Part of a small language model's weights.
Size: 8 layers, width 448, MLP 1024 SwiGLU, vocabulary 16384.
Each number is 200 + 20 x the weight over its row's rms, rounded and kept within 0 to 999. Layers, rows and columns count from 0. The size before them is the row's rms in percent of the matrix's.

# layer 3 MLP gate, 1024x448, rms 0.139, rows 184-225, columns 56-111
097,223,192,162,188,196,211,206,198,192,181,224,214,185,210,214,187,224,197,177,194,231,226,193,185,201,186,168,261,218,215,178,208,180,185,191,216,195,225,178,221,194,233,214,236,189,184,155,183,202,170,175,186,216,198,227,206
120,231,249,226,190,167,223,208,216,200,179,226,194,198,215,189,201,195,194,178,223,218,197,225,188,189,190,200,228,172,205,177,191,189,199,187,207,197,174,197,192,180,189,186,181,179,184,217,178,162,180,200,218,212,167,235,206
104,193,210,203,164,224,215,161,205,181,171,173,196,185,227,209,192,173,224,186,190,239,204,216,231,184,210,199,204,230,161,209,200,191,204,192,185,200,221,196,217,177,205,193,201,194,208,218,207,194,183,232,198,218,193,171,198
095,158,203,201,189,202,203,208,201,206,162,238,169,259,204,199,193,230,186,210,214,208,198,230,201,199,220,201,179,209,233,221,226,169,192,178,205,193,193,182,216,185,191,214,200,176,199,148,210,205,183,181,254,186,180,180,165
109,194,202,221,245,228,255,222,194,200,202,175,207,221,192,200,194,196,182,203,219,258,195,226,186,199,209,181,184,179,210,192,209,210,172,231,219,149,185,221,190,165,181,213,140,216,210,194,213,226,215,225,186,194,200,211,194
102,168,202,192,192,198,192,199,214,183,222,228,189,233,228,225,184,194,208,192,232,219,188,197,203,211,198,192,195,203,182,171,210,212,219,216,202,173,192,236,174,202,215,209,198,195,228,206,212,210,210,213,230,194,187,160,206
107,194,189,189,165,216,190,228,179,175,185,187,217,188,209,176,209,229,211,180,196,234,181,189,201,226,189,211,173,198,175,221,198,214,203,175,179,222,185,212,210,188,172,202,180,200,181,215,206,183,203,156,201,183,210,210,204
105,215,182,210,214,237,219,213,199,223,171,209,246,182,188,191,168,181,192,216,218,192,213,229,218,216,228,219,204,197,225,186,182,174,217,191,218,188,215,211,173,183,211,189,211,232,198,189,211,201,217,212,196,197,204,216,246
098,184,204,204,198,208,165,242,152,216,208,163,200,201,165,207,202,201,171,184,180,182,189,200,206,228,216,223,168,206,205,200,215,207,218,161,167,183,181,199,217,203,220,228,194,205,234,219,191,187,197,193,224,197,171,219,221
100,178,216,180,196,224,179,193,181,185,208,201,165,196,208,154,160,186,191,204,202,209,188,202,207,192,161,158,187,252,178,192,227,189,226,217,185,200,219,208,178,185,168,195,188,178,198,180,247,223,213,226,209,221,217,212,178
093,220,187,197,190,184,184,191,180,219,187,196,201,234,168,177,182,196,209,195,175,172,208,191,206,201,165,186,210,204,226,197,223,227,183,199,205,208,190,194,227,182,189,206,193,178,201,201,185,234,209,218,187,171,184,190,178
105,213,245,225,221,202,177,171,180,217,192,201,204,188,206,205,159,207,218,200,160,198,210,205,233,194,193,219,211,229,202,207,199,205,191,193,192,228,186,206,159,180,168,175,210,205,206,211,217,189,227,193,203,199,181,202,225
108,239,205,210,228,174,193,170,219,209,177,185,202,181,189,223,191,148,219,199,171,174,215,220,207,184,201,204,211,206,221,181,184,220,203,218,200,195,148,227,202,182,209,192,180,217,165,194,220,206,221,179,173,203,197,211,191
097,219,174,220,203,217,198,214,213,172,218,188,222,210,208,185,204,198,165,216,235,189,198,221,186,204,237,181,213,191,179,221,199,187,174,193,187,174,222,212,244,173,196,210,197,210,198,232,205,174,213,168,205,192,234,194,195
093,239,180,202,224,193,235,187,176,239,175,204,211,227,183,167,172,190,198,210,198,220,158,175,173,198,197,157,210,193,197,205,208,201,215,198,212,198,192,186,193,195,169,194,180,194,175,189,237,210,232,173,177,224,222,220,197
096,234,187,191,199,186,213,202,211,194,246,228,218,172,201,190,171,218,207,209,224,212,202,199,199,203,196,184,222,204,147,224,185,206,210,205,215,230,200,201,171,188,212,201,213,192,189,215,184,166,177,215,242,199,226,209,188
098,204,168,176,200,172,205,212,190,196,176,156,185,211,244,183,221,208,157,195,197,191,185,194,213,175,224,199,191,201,164,205,218,193,189,189,194,167,213,201,224,257,192,206,213,199,198,195,200,167,201,208,213,185,179,206,166
102,226,152,224,183,213,199,216,182,194,199,176,225,204,158,171,178,191,183,204,202,219,231,204,192,213,190,224,205,196,188,188,219,213,159,234,164,199,218,166,225,212,219,220,176,190,235,204,195,171,186,219,193,237,228,223,193
100,210,164,233,220,224,212,193,214,172,225,202,165,204,193,202,228,196,203,243,198,182,253,223,188,184,199,199,233,219,187,205,191,212,228,185,195,179,229,171,195,209,166,204,192,205,196,191,192,219,214,196,203,209,238,194,170
095,189,228,189,210,200,187,219,195,193,199,233,215,210,195,191,220,212,240,203,190,199,201,223,219,204,240,159,190,207,201,219,198,249,199,172,183,197,218,216,236,212,235,230,204,229,202,147,232,189,176,187,234,217,201,209,223
100,167,203,224,214,184,181,244,208,245,204,213,204,181,218,206,188,189,198,198,191,191,197,214,199,200,211,196,194,154,210,210,204,219,192,214,204,219,195,203,178,217,193,248,205,197,216,202,179,233,154,208,230,205,179,188,191
101,234,166,234,203,187,220,216,184,206,197,176,198,194,165,214,197,200,193,230,203,211,207,206,197,201,171,223,210,224,269,195,184,171,216,232,222,224,215,213,173,212,165,190,208,227,178,223,174,173,229,154,232,198,226,208,186
101,203,146,206,166,184,231,236,213,193,201,187,207,164,228,233,198,229,175,176,208,172,215,197,168,173,223,192,202,232,207,206,179,210,223,211,176,166,205,207,194,171,213,170,177,218,214,214,201,209,196,197,166,196,215,200,188
103,229,222,224,203,190,190,217,179,196,184,231,225,155,209,181,240,204,222,226,203,197,194,209,230,200,218,170,161,206,206,192,181,221,185,193,221,171,163,239,160,187,189,199,228,215,213,193,240,240,201,209,238,217,188,199,193
098,203,200,174,196,221,226,186,196,201,212,166,205,172,192,180,213,179,196,179,155,200,229,222,180,189,208,231,227,213,179,189,242,223,202,181,168,194,186,191,211,220,201,202,165,209,211,200,207,165,230,199,180,190,188,215,200
104,161,208,234,204,184,212,177,257,204,214,206,206,229,182,186,207,202,184,184,225,215,199,189,214,207,203,173,234,207,204,207,187,210,221,214,221,189,220,215,228,211,208,222,181,184,153,199,208,189,180,196,199,183,192,245,183
094,217,180,203,212,197,232,187,181,223,182,199,190,228,204,230,187,223,230,230,198,195,175,183,206,179,208,225,209,171,222,200,227,185,190,197,197,204,158,184,201,220,199,185,201,238,213,178,213,215,181,190,177,182,195,246,209
098,183,218,193,204,196,214,193,185,221,216,189,174,172,218,217,177,182,222,191,203,205,200,208,203,173,206,181,203,236,203,227,171,186,178,204,204,219,195,215,183,187,207,230,195,179,200,179,204,185,213,242,192,199,167,191,219
097,216,184,209,227,201,176,213,251,195,229,207,198,201,213,182,203,185,195,212,222,211,197,174,196,212,189,240,215,205,212,218,205,200,230,232,192,164,213,197,164,217,220,191,203,219,207,194,179,234,182,182,209,184,225,180,190
102,224,197,185,180,215,184,151,249,195,215,188,192,203,218,163,204,152,199,203,204,224,194,213,168,203,204,183,190,204,219,188,227,205,183,197,154,184,203,195,215,198,178,199,216,160,192,217,166,206,199,197,228,222,189,205,193
095,204,166,228,181,201,203,202,190,205,199,216,191,205,195,189,201,194,170,195,220,170,233,203,199,208,209,204,192,200,197,215,206,202,202,194,203,191,225,247,212,154,175,145,162,209,215,187,194,214,209,210,176,190,196,218,212
097,166,168,189,234,209,226,202,212,207,209,204,184,201,200,220,237,209,189,196,213,136,209,201,197,191,223,195,175,229,208,213,195,216,227,197,223,225,214,190,199,215,206,176,187,202,179,223,201,201,192,183,132,178,187,198,216
105,201,215,179,212,175,232,214,240,209,216,206,193,208,192,190,193,218,186,177,180,189,186,180,159,198,200,203,204,213,204,222,169,205,205,243,219,211,172,215,197,200,190,186,180,179,188,172,202,204,203,201,230,222,216,167,197
098,198,205,204,182,188,187,237,206,218,192,178,209,164,197,197,167,203,209,178,179,207,181,213,194,209,219,220,130,205,202,199,228,220,209,199,188,202,221,208,197,190,192,227,191,192,196,211,183,236,196,199,193,210,203,213,222
098,226,215,185,196,208,218,178,247,203,189,200,239,209,181,179,200,205,185,224,219,209,203,187,206,190,191,188,202,171,184,208,167,179,192,172,211,217,195,202,205,190,235,200,166,187,190,176,222,216,231,191,190,202,214,198,218
096,164,175,206,176,192,222,195,210,189,242,184,224,174,228,150,187,207,224,199,191,182,190,221,205,232,166,215,189,185,182,191,237,220,194,219,188,191,200,199,199,191,202,183,176,216,193,218,182,174,177,175,227,173,214,174,170
100,221,195,189,184,194,186,229,188,198,177,229,202,206,198,201,204,192,208,199,169,211,199,198,191,210,206,215,206,172,195,198,205,204,216,197,208,213,172,216,203,188,212,207,209,231,210,185,189,201,196,228,197,201,191,191,177
104,209,188,213,206,201,227,211,251,220,186,188,179,227,174,212,234,179,215,190,193,191,200,215,241,196,174,213,215,238,199,181,199,179,146,207,230,152,217,226,195,199,193,209,167,222,238,196,211,222,153,206,186,188,192,209,161
102,227,185,175,231,230,166,192,218,155,172,179,221,213,215,194,189,205,188,233,205,210,220,208,189,213,181,181,179,182,175,197,230,201,232,190,199,194,203,183,202,188,187,214,229,204,178,183,213,202,187,205,182,177,237,210,185
105,207,186,210,186,195,225,198,202,168,202,190,183,196,206,197,204,174,181,204,202,170,194,224,191,247,210,198,203,218,193,207,200,200,215,202,181,181,199,187,191,191,220,203,212,222,179,193,193,194,215,203,193,231,196,221,197
101,221,195,184,182,186,199,212,208,173,185,225,173,208,210,179,224,212,206,188,236,201,201,214,220,198,159,196,192,191,169,212,183,233,218,205,222,181,198,226,196,173,198,211,204,205,168,197,257,195,215,196,219,237,201,195,249
106,200,186,194,212,162,188,182,206,203,208,216,231,235,172,200,207,161,210,190,182,184,181,207,227,190,207,201,189,173,232,189,202,216,209,248,215,191,203,231,218,224,221,214,184,171,206,191,187,205,191,199,210,191,182,213,214
# layer 3 MLP up, 1024x448, rms 0.142, rows 184-225, columns 56-111
095,196,201,168,198,200,204,172,241,198,193,189,216,216,152,220,204,199,227,170,196,190,186,235,209,194,200,247,213,213,181,208,223,200,207,193,171,232,190,170,199,188,178,199,208,163,215,197,206,211,192,239,184,156,188,185,203
097,190,191,173,212,177,223,189,199,204,164,214,170,220,211,204,201,189,211,143,190,203,204,226,228,195,188,227,220,200,180,256,216,222,169,209,203,187,202,206,200,228,227,171,230,188,201,210,217,202,239,215,196,183,186,186,201
100,197,206,211,218,207,241,212,206,187,191,175,201,171,225,203,199,212,211,201,194,165,174,250,205,161,196,194,192,185,177,189,222,162,206,200,188,204,176,182,249,182,231,238,217,199,181,177,210,197,203,194,233,197,208,199,216
096,223,204,205,190,247,199,183,196,200,216,222,235,193,196,219,178,195,167,236,200,177,217,187,230,161,212,197,210,165,218,196,179,180,241,214,167,180,191,231,179,205,228,178,208,221,224,179,233,176,193,222,191,189,149,211,187
106,214,182,175,205,182,180,165,201,223,165,223,195,206,220,171,227,194,198,228,177,154,226,216,186,213,227,181,176,174,206,204,178,206,198,203,186,173,187,132,174,160,219,197,201,167,169,185,195,196,167,204,206,172,178,184,175
103,203,188,185,196,235,197,197,205,223,156,167,191,215,194,220,215,182,164,171,203,188,219,197,228,196,179,209,188,189,213,208,205,227,201,177,219,186,207,173,235,197,220,190,177,194,179,207,197,179,188,228,209,211,194,168,213
102,190,158,196,188,192,170,184,189,237,171,215,202,215,212,206,213,213,203,232,196,192,189,232,204,171,212,177,177,208,186,198,174,231,196,242,242,193,217,209,214,225,207,199,212,234,155,218,153,189,211,224,224,181,238,208,216
109,206,176,200,182,186,211,210,178,189,208,166,215,233,221,192,155,182,215,201,219,230,200,190,172,221,176,202,193,193,165,205,234,202,215,221,195,213,192,201,181,158,185,190,208,199,172,186,210,181,184,222,244,220,205,188,234
103,170,205,239,212,166,196,213,227,186,216,135,224,202,151,186,202,206,189,202,174,202,210,238,190,210,171,214,196,187,152,174,227,221,198,216,173,203,205,176,203,235,194,221,185,221,206,218,216,179,180,181,216,237,173,216,208
095,206,235,178,233,195,229,193,173,192,169,187,206,158,243,208,219,183,214,190,183,212,203,191,186,220,162,202,216,210,171,207,196,213,211,209,198,202,195,208,189,208,165,209,218,192,157,202,181,192,195,170,178,175,199,214,171
095,211,200,196,198,197,201,219,206,191,220,213,212,217,207,173,177,191,194,176,217,179,186,177,209,203,206,203,196,160,206,187,192,189,172,175,213,235,237,260,214,188,187,222,194,229,193,177,204,214,203,189,198,206,179,193,239
103,211,172,221,212,217,182,209,212,200,185,168,215,234,196,210,192,194,251,236,208,193,186,191,228,217,203,201,197,246,223,175,217,220,224,185,197,200,203,172,198,197,204,183,219,229,197,216,195,212,207,190,182,171,209,188,187
120,235,195,224,183,178,173,233,200,189,179,200,197,190,186,191,167,180,221,199,203,229,203,216,175,206,202,217,213,192,193,165,168,223,190,213,190,193,199,179,205,181,222,195,213,200,240,204,220,191,180,207,177,232,163,248,210
104,212,213,167,186,208,176,212,201,198,215,210,222,174,172,215,191,207,186,188,208,181,194,219,212,176,198,191,223,190,190,189,187,197,165,190,200,188,184,190,224,209,215,205,190,227,162,205,158,182,190,179,222,206,195,166,206
097,217,189,201,217,212,222,192,218,209,189,239,207,218,180,194,192,185,203,210,188,198,228,193,172,197,179,231,195,211,194,191,223,191,183,180,196,205,176,193,210,184,209,234,201,227,188,206,219,174,234,175,204,222,218,191,192
096,215,208,186,186,186,196,220,207,209,239,187,191,166,221,161,157,186,179,195,209,181,167,236,222,225,159,196,192,198,193,147,186,191,227,186,179,188,249,220,231,205,228,204,210,229,195,212,222,219,165,187,203,198,157,223,235
098,215,197,213,202,214,195,198,191,192,223,195,181,195,171,203,191,194,201,187,193,206,208,146,193,185,212,210,208,215,210,194,204,215,201,181,194,214,217,199,207,211,217,159,185,215,196,183,184,174,218,209,229,185,227,220,216
095,207,208,183,207,209,160,198,209,196,187,226,178,177,209,205,194,163,193,201,208,229,215,190,188,213,196,181,175,181,164,199,191,209,180,218,192,226,175,185,224,186,190,191,203,189,207,181,185,194,165,177,198,194,183,169,163
104,230,202,166,214,220,180,194,164,206,217,216,204,232,204,218,235,251,224,208,212,215,215,185,158,191,203,213,200,183,190,235,197,226,192,174,211,200,200,220,264,204,224,223,196,177,199,211,204,206,194,188,220,204,216,223,202
093,221,217,241,197,219,227,182,195,196,188,180,204,197,217,173,219,160,203,195,219,232,188,190,177,220,228,163,184,191,202,220,195,192,216,198,228,187,170,173,214,215,200,192,200,187,215,209,185,184,171,216,214,195,188,200,188
102,230,211,204,199,202,161,191,211,190,212,186,199,238,214,198,187,199,207,204,186,205,195,194,204,220,205,195,167,199,192,231,195,202,228,184,224,180,219,214,167,179,200,194,174,178,180,156,180,234,216,197,195,167,220,193,221
100,162,206,228,185,188,219,212,210,205,192,216,190,182,207,182,208,215,180,184,237,185,220,172,203,172,212,215,192,193,168,192,193,190,212,152,229,205,186,252,196,189,201,194,194,221,188,178,230,224,189,219,176,199,235,186,196
098,237,212,190,217,193,221,195,191,174,198,242,185,194,166,209,218,222,186,226,182,213,176,207,184,230,186,188,172,237,166,190,225,203,167,205,191,202,229,220,218,238,192,183,169,226,189,209,171,218,217,159,198,161,220,205,175
105,215,165,195,176,204,193,219,220,194,149,158,192,211,175,225,208,193,195,186,226,199,256,183,184,193,200,242,177,232,224,218,171,203,206,206,217,171,234,190,218,182,200,194,196,180,207,216,182,222,194,180,188,210,236,203,248
099,179,226,233,199,190,210,199,172,180,176,210,208,194,186,227,220,163,221,187,231,197,187,238,214,183,177,192,226,190,188,215,192,205,219,187,212,173,196,185,188,204,212,222,233,198,181,207,234,219,221,218,150,184,222,216,181
098,167,186,182,209,170,179,201,215,195,200,189,202,207,189,191,208,188,194,171,244,208,199,199,216,178,182,205,201,203,164,154,180,201,205,197,238,202,205,208,154,178,233,171,224,210,205,208,191,196,193,201,214,202,212,211,196
095,182,219,204,148,164,218,162,203,220,177,177,210,207,231,199,188,218,170,232,169,160,205,229,227,204,204,252,211,213,218,209,215,216,161,242,195,205,192,199,187,190,212,171,189,187,179,169,233,192,208,214,209,178,236,199,224
096,213,178,235,208,200,230,195,195,216,224,180,203,208,223,201,176,154,167,199,202,205,218,209,205,181,217,189,199,179,212,159,249,174,199,228,208,203,155,202,156,246,209,209,204,189,179,198,205,200,205,215,192,153,177,230,215
098,161,209,210,184,207,198,183,216,199,198,235,213,194,203,192,206,199,195,186,248,229,222,198,186,200,195,195,253,230,186,166,194,181,220,222,234,205,191,143,161,211,196,223,190,219,175,193,188,163,247,205,189,183,206,189,216
099,182,191,248,152,235,203,190,178,155,181,199,173,201,204,196,221,187,180,223,212,197,199,211,198,212,199,168,203,161,162,216,201,212,223,180,200,171,178,221,185,160,202,188,212,205,213,212,187,200,221,217,205,218,224,220,215
099,189,218,190,181,222,176,196,193,196,203,214,179,184,181,182,218,207,178,206,195,201,212,212,239,231,206,211,209,219,222,229,150,184,226,219,175,225,216,183,182,174,179,194,186,234,208,188,231,213,200,200,225,208,205,167,208
095,226,209,229,194,161,208,189,193,188,189,194,215,190,197,224,211,193,174,183,234,220,200,211,235,206,202,212,192,162,165,233,200,206,195,197,190,220,191,207,170,164,180,193,233,195,177,250,255,201,208,208,228,215,237,199,189
109,162,209,202,175,178,197,206,200,184,181,192,244,253,198,221,168,239,209,207,209,195,187,189,201,221,197,206,217,180,181,202,213,190,175,212,196,204,191,178,198,243,207,187,212,216,205,204,207,203,195,175,206,179,168,185,185
092,203,174,186,191,202,189,170,196,207,180,197,210,228,209,220,219,162,177,184,218,160,213,161,201,215,182,182,209,197,214,212,234,186,181,227,189,194,223,179,213,194,213,189,198,203,194,210,225,176,187,189,199,207,198,206,195
097,184,222,175,226,199,208,161,167,226,223,169,179,180,185,191,208,209,197,184,222,208,195,177,230,223,195,219,229,215,181,198,220,205,209,196,204,206,209,227,197,189,197,176,224,230,210,193,230,217,175,197,224,207,186,190,188
098,221,216,224,204,203,207,188,181,185,210,217,189,159,206,224,184,178,168,228,214,213,169,220,170,210,190,152,187,195,171,163,221,197,186,204,258,205,201,182,190,164,175,209,222,214,159,212,246,219,232,182,187,204,219,167,154
097,202,183,182,225,214,192,228,208,180,194,226,177,224,213,191,170,191,190,227,181,215,218,222,151,193,187,189,177,185,237,206,202,188,204,232,186,180,201,199,215,220,187,191,137,209,156,209,190,200,205,192,189,198,212,222,201
101,219,196,245,166,175,160,192,174,199,198,213,216,177,205,190,193,209,177,169,199,178,187,240,192,190,191,199,196,221,171,195,181,242,207,204,220,204,238,200,155,206,215,202,219,216,186,184,225,207,214,199,168,204,202,202,179
100,207,190,183,250,148,243,164,196,208,176,221,169,205,189,174,227,217,145,212,182,171,179,167,219,215,199,175,189,200,201,192,200,187,189,183,198,201,233,245,202,180,223,208,206,223,212,194,196,226,191,215,215,225,182,218,171
094,210,186,225,215,182,219,204,203,219,204,197,207,193,210,183,222,174,151,192,220,190,218,212,205,234,162,199,222,188,185,205,187,180,220,175,162,241,175,196,184,184,189,205,213,223,230,238,204,206,222,211,208,195,191,241,160
094,201,193,245,208,185,209,182,193,233,237,192,212,191,172,203,233,198,187,189,203,180,187,209,186,179,193,168,190,186,236,172,167,224,195,185,225,181,215,248,195,212,233,193,166,191,205,194,209,190,215,222,192,235,217,196,194
107,226,206,175,172,227,191,169,157,233,177,244,194,217,243,196,186,188,210,205,215,175,196,216,223,205,188,208,213,182,187,180,226,217,179,207,210,188,165,183,181,177,198,202,201,234,168,225,156,164,182,174,218,176,188,195,185
# layer 3 MLP down (transposed), 1024x448, rms 0.162, rows 184-224, columns 56-111
096,213,206,185,185,208,193,189,212,199,187,174,247,220,190,226,211,198,220,199,191,211,225,210,208,187,196,215,224,236,195,206,260,196,173,213,204,194,186,183,215,202,186,182,233,171,172,171,175,164,213,200,207,205,234,198,222
097,183,241,187,186,233,209,232,183,178,188,206,199,235,194,200,221,194,224,259,192,171,219,145,226,185,202,191,208,203,220,193,215,236,164,192,196,199,183,209,228,188,204,212,210,200,203,218,224,194,228,207,203,219,216,152,191
101,194,184,166,191,176,185,206,194,195,189,199,193,209,221,226,205,218,206,158,192,216,189,191,214,255,198,193,226,192,196,206,215,192,242,165,208,200,211,200,205,217,218,184,203,185,206,218,178,175,175,211,222,211,170,200,215
093,234,230,180,215,191,187,234,202,242,207,221,178,195,175,192,205,199,201,202,180,202,190,230,244,223,172,213,217,175,193,191,195,204,203,210,222,196,184,172,200,199,187,203,175,175,188,189,219,196,209,224,207,181,222,215,195
106,196,222,171,170,186,180,183,204,226,184,215,213,183,205,187,220,168,206,185,203,204,182,190,204,207,190,200,189,183,199,156,189,184,176,220,212,182,192,195,180,203,217,186,188,181,215,223,232,181,162,216,203,227,197,222,225
101,197,209,205,198,194,209,167,224,191,211,172,209,253,252,205,216,186,152,191,196,200,225,187,175,174,189,213,180,205,191,202,183,215,187,188,185,201,181,154,193,189,205,200,219,184,202,202,246,212,198,235,208,193,163,213,193
100,160,207,161,173,194,190,200,198,205,210,215,195,221,225,203,214,234,196,231,213,204,239,179,185,200,219,209,197,199,192,188,195,207,185,186,196,185,230,181,207,231,223,176,215,160,214,209,214,191,196,203,192,187,194,212,217
103,206,160,168,205,168,230,205,209,196,211,209,164,182,199,182,213,193,209,163,207,185,219,216,196,195,188,207,175,192,190,193,209,216,205,202,219,204,209,197,189,184,175,215,190,192,171,190,195,183,213,188,203,187,236,215,204
106,192,198,193,216,176,193,219,202,203,197,187,227,211,197,219,214,181,196,215,203,191,193,196,199,202,166,232,207,176,186,198,178,226,185,210,216,214,199,213,220,206,195,194,181,175,207,197,219,174,172,209,207,210,201,211,201
099,222,204,195,237,219,177,252,207,213,203,192,185,150,190,207,142,186,192,213,190,186,223,202,175,212,173,201,231,193,239,200,207,184,221,217,211,156,203,195,230,198,196,229,204,205,217,202,185,214,215,206,170,199,205,234,173
092,165,161,198,193,213,196,203,193,193,212,181,205,256,228,237,187,207,175,203,177,208,197,228,255,231,179,207,190,193,214,200,179,186,207,184,181,197,220,178,210,199,185,191,166,214,205,206,205,235,200,204,195,182,225,229,198
100,166,182,184,213,198,236,220,221,182,214,196,210,205,218,186,180,202,192,203,197,225,246,203,220,185,229,203,181,171,183,198,199,183,209,186,207,181,204,184,228,212,192,191,227,214,189,221,170,194,185,188,157,188,154,171,218
088,237,161,252,195,194,170,221,181,193,203,164,174,204,224,222,208,204,180,181,220,210,179,186,202,207,180,244,188,168,184,210,183,189,178,210,189,213,195,204,227,206,193,213,189,232,205,207,188,206,196,207,213,209,166,216,238
098,190,201,179,216,201,170,216,191,206,200,187,186,199,182,187,201,186,198,192,191,183,165,224,206,240,237,223,168,223,203,174,226,192,180,203,207,193,180,175,217,181,184,192,222,200,176,199,184,177,185,225,227,217,169,188,211
099,209,190,210,212,188,220,215,190,203,174,230,173,180,190,203,210,198,233,205,187,182,233,199,160,211,195,199,189,217,210,184,200,234,218,190,170,206,176,166,169,208,221,202,160,168,197,208,193,200,204,191,206,197,203,206,204
098,212,207,187,184,185,198,215,170,202,213,180,200,222,161,167,203,203,188,195,190,171,165,233,213,192,194,159,179,228,197,209,201,209,184,231,210,235,209,199,203,189,208,204,231,188,153,173,181,222,198,218,194,209,150,226,206
101,241,194,200,228,187,261,178,135,174,197,185,223,235,187,195,171,202,176,184,199,193,145,166,169,224,210,215,200,220,208,206,188,226,186,205,200,197,214,198,194,220,194,200,238,173,239,212,204,191,185,192,193,185,198,219,196
095,225,181,186,209,176,212,174,210,179,202,195,212,169,234,170,221,200,180,193,215,179,182,226,209,172,211,215,230,203,179,183,193,191,211,179,213,190,170,195,211,177,219,203,203,224,196,212,218,201,212,218,196,176,200,194,206
100,215,227,215,229,189,200,202,200,221,203,198,183,184,222,189,216,179,218,208,197,225,231,206,199,192,221,180,225,181,180,241,191,183,200,199,188,181,199,210,208,196,229,178,180,204,197,220,197,198,199,229,198,213,211,193,231
097,246,173,244,217,201,195,172,186,207,220,204,181,192,220,205,194,191,205,189,159,232,217,186,197,175,174,208,196,192,214,188,200,175,206,210,224,208,172,202,199,205,192,198,230,191,174,216,197,176,206,180,191,181,211,213,198
103,200,220,213,222,178,177,221,194,186,205,211,226,203,199,167,226,209,187,194,213,216,223,211,191,185,218,229,228,209,181,195,191,189,180,179,186,179,154,164,202,151,210,157,209,205,178,200,224,233,175,136,200,186,203,189,204
101,239,222,209,210,221,169,169,232,217,210,199,197,212,219,207,179,231,170,246,221,213,238,188,221,183,216,225,210,170,185,186,207,209,211,194,225,196,228,244,191,183,174,189,225,168,207,180,180,202,218,192,200,223,185,183,201
098,151,189,206,195,172,194,210,218,209,213,215,212,222,192,209,199,157,199,225,214,193,185,207,212,221,182,191,200,238,196,178,210,240,196,222,218,216,189,175,183,203,196,257,190,223,181,164,246,188,174,203,181,189,192,200,190
104,170,214,213,208,178,177,203,231,209,185,226,194,218,168,256,224,181,202,208,211,209,198,157,195,247,218,200,213,199,201,219,183,153,210,180,188,183,192,168,216,191,154,195,185,195,191,210,204,201,202,225,179,206,233,204,187
099,207,232,216,187,173,193,176,200,216,186,193,195,221,213,169,183,197,198,227,166,211,194,229,207,159,175,231,217,192,229,204,181,217,185,181,231,154,207,204,234,225,163,177,183,244,208,199,190,195,208,176,176,192,192,178,208
103,201,203,186,224,171,216,241,176,167,169,192,194,177,209,195,228,210,196,204,196,190,209,259,218,198,195,182,178,207,221,199,198,173,190,224,183,179,228,218,166,202,209,184,221,209,180,189,229,190,214,183,190,227,189,155,209
098,213,209,209,215,230,211,173,199,202,220,210,210,221,193,240,159,191,211,191,192,230,209,192,210,189,191,199,140,178,205,175,208,203,236,213,202,213,174,201,226,234,199,185,215,226,235,194,203,203,172,189,230,226,190,230,185
096,200,187,197,204,165,251,237,186,221,194,219,218,200,219,175,228,214,210,180,201,205,183,213,190,190,223,203,231,198,219,187,199,199,204,189,209,198,191,152,222,217,185,147,226,222,188,217,193,177,197,225,238,207,207,233,193
097,197,191,199,220,206,202,185,176,203,212,179,187,177,205,233,233,170,229,193,220,215,193,192,193,202,193,216,203,201,194,140,184,224,214,191,254,206,201,201,174,176,226,178,223,197,221,203,186,144,224,191,171,184,198,191,199
099,228,179,220,191,201,181,247,206,215,212,196,191,205,195,204,196,222,192,165,222,153,219,192,216,196,201,201,191,142,196,221,178,204,214,192,203,203,210,209,196,176,192,176,185,208,215,211,196,184,158,231,218,165,237,190,169
098,190,199,183,170,223,199,198,192,233,183,174,193,193,196,196,237,184,233,192,222,217,177,197,232,179,195,182,203,190,197,190,178,180,234,192,188,170,183,204,229,217,200,229,204,218,184,158,199,211,229,186,191,204,204,177,159
099,170,194,176,193,219,190,238,181,223,190,192,176,196,198,247,228,180,187,214,186,179,213,192,204,193,188,190,163,226,205,166,161,207,192,190,160,258,210,160,192,213,174,199,211,196,174,199,198,200,196,178,172,217,193,189,177
106,257,231,201,221,194,153,166,247,181,217,203,179,183,181,201,194,218,213,194,195,190,208,156,172,192,197,197,197,204,213,227,203,193,225,223,191,191,173,220,202,183,188,213,200,242,179,151,211,177,181,198,183,204,221,186,187
094,206,195,187,202,170,222,217,249,180,167,226,219,190,197,199,170,224,176,176,197,186,219,190,198,219,197,218,212,240,179,195,187,187,249,222,204,162,189,181,207,202,206,209,190,172,182,182,182,166,177,238,194,188,217,230,202
096,209,219,212,184,224,196,209,200,223,187,202,200,213,188,210,216,196,175,220,173,214,198,189,233,198,173,200,204,207,172,191,187,213,189,183,166,192,189,203,176,176,206,157,187,152,189,195,191,177,202,226,205,174,220,196,198
098,175,219,195,200,229,136,214,225,200,218,240,197,184,204,218,166,226,245,242,197,187,206,219,210,196,186,166,207,203,220,187,211,186,180,226,233,183,202,224,203,224,223,220,176,224,213,175,179,201,232,173,203,187,197,218,209
097,232,228,200,218,207,215,197,210,202,173,178,210,213,213,210,190,195,210,193,191,195,213,195,189,212,227,211,243,208,214,206,193,203,181,212,193,192,195,256,201,187,220,205,239,207,176,200,209,211,230,194,222,183,208,189,215
108,195,237,249,175,196,235,185,172,243,186,205,201,204,187,193,151,209,190,176,199,219,218,202,195,203,199,194,204,191,162,208,218,172,197,200,198,176,233,177,180,194,250,211,190,216,209,247,211,197,209,203,223,181,215,182,195
103,224,178,174,233,157,207,209,225,193,159,194,238,191,216,201,198,202,217,237,211,224,239,202,220,179,177,204,189,198,188,203,205,230,202,174,230,218,203,205,177,187,193,226,190,170,202,215,187,193,200,193,216,181,207,207,189
100,228,203,199,173,208,201,224,198,221,199,188,198,208,201,194,222,212,220,203,210,180,212,221,192,237,195,198,225,219,230,191,200,196,193,218,192,221,181,169,181,196,191,190,187,212,211,195,216,212,236,205,200,206,189,210,208
097,167,217,198,224,222,235,222,204,212,216,197,207,200,199,179,213,187,209,164,201,183,212,229,216,222,207,207,221,185,204,220,235,216,214,253,231,206,192,197,185,177,211,196,185,202,208,183,219,196,205,219,212,213,194,188,211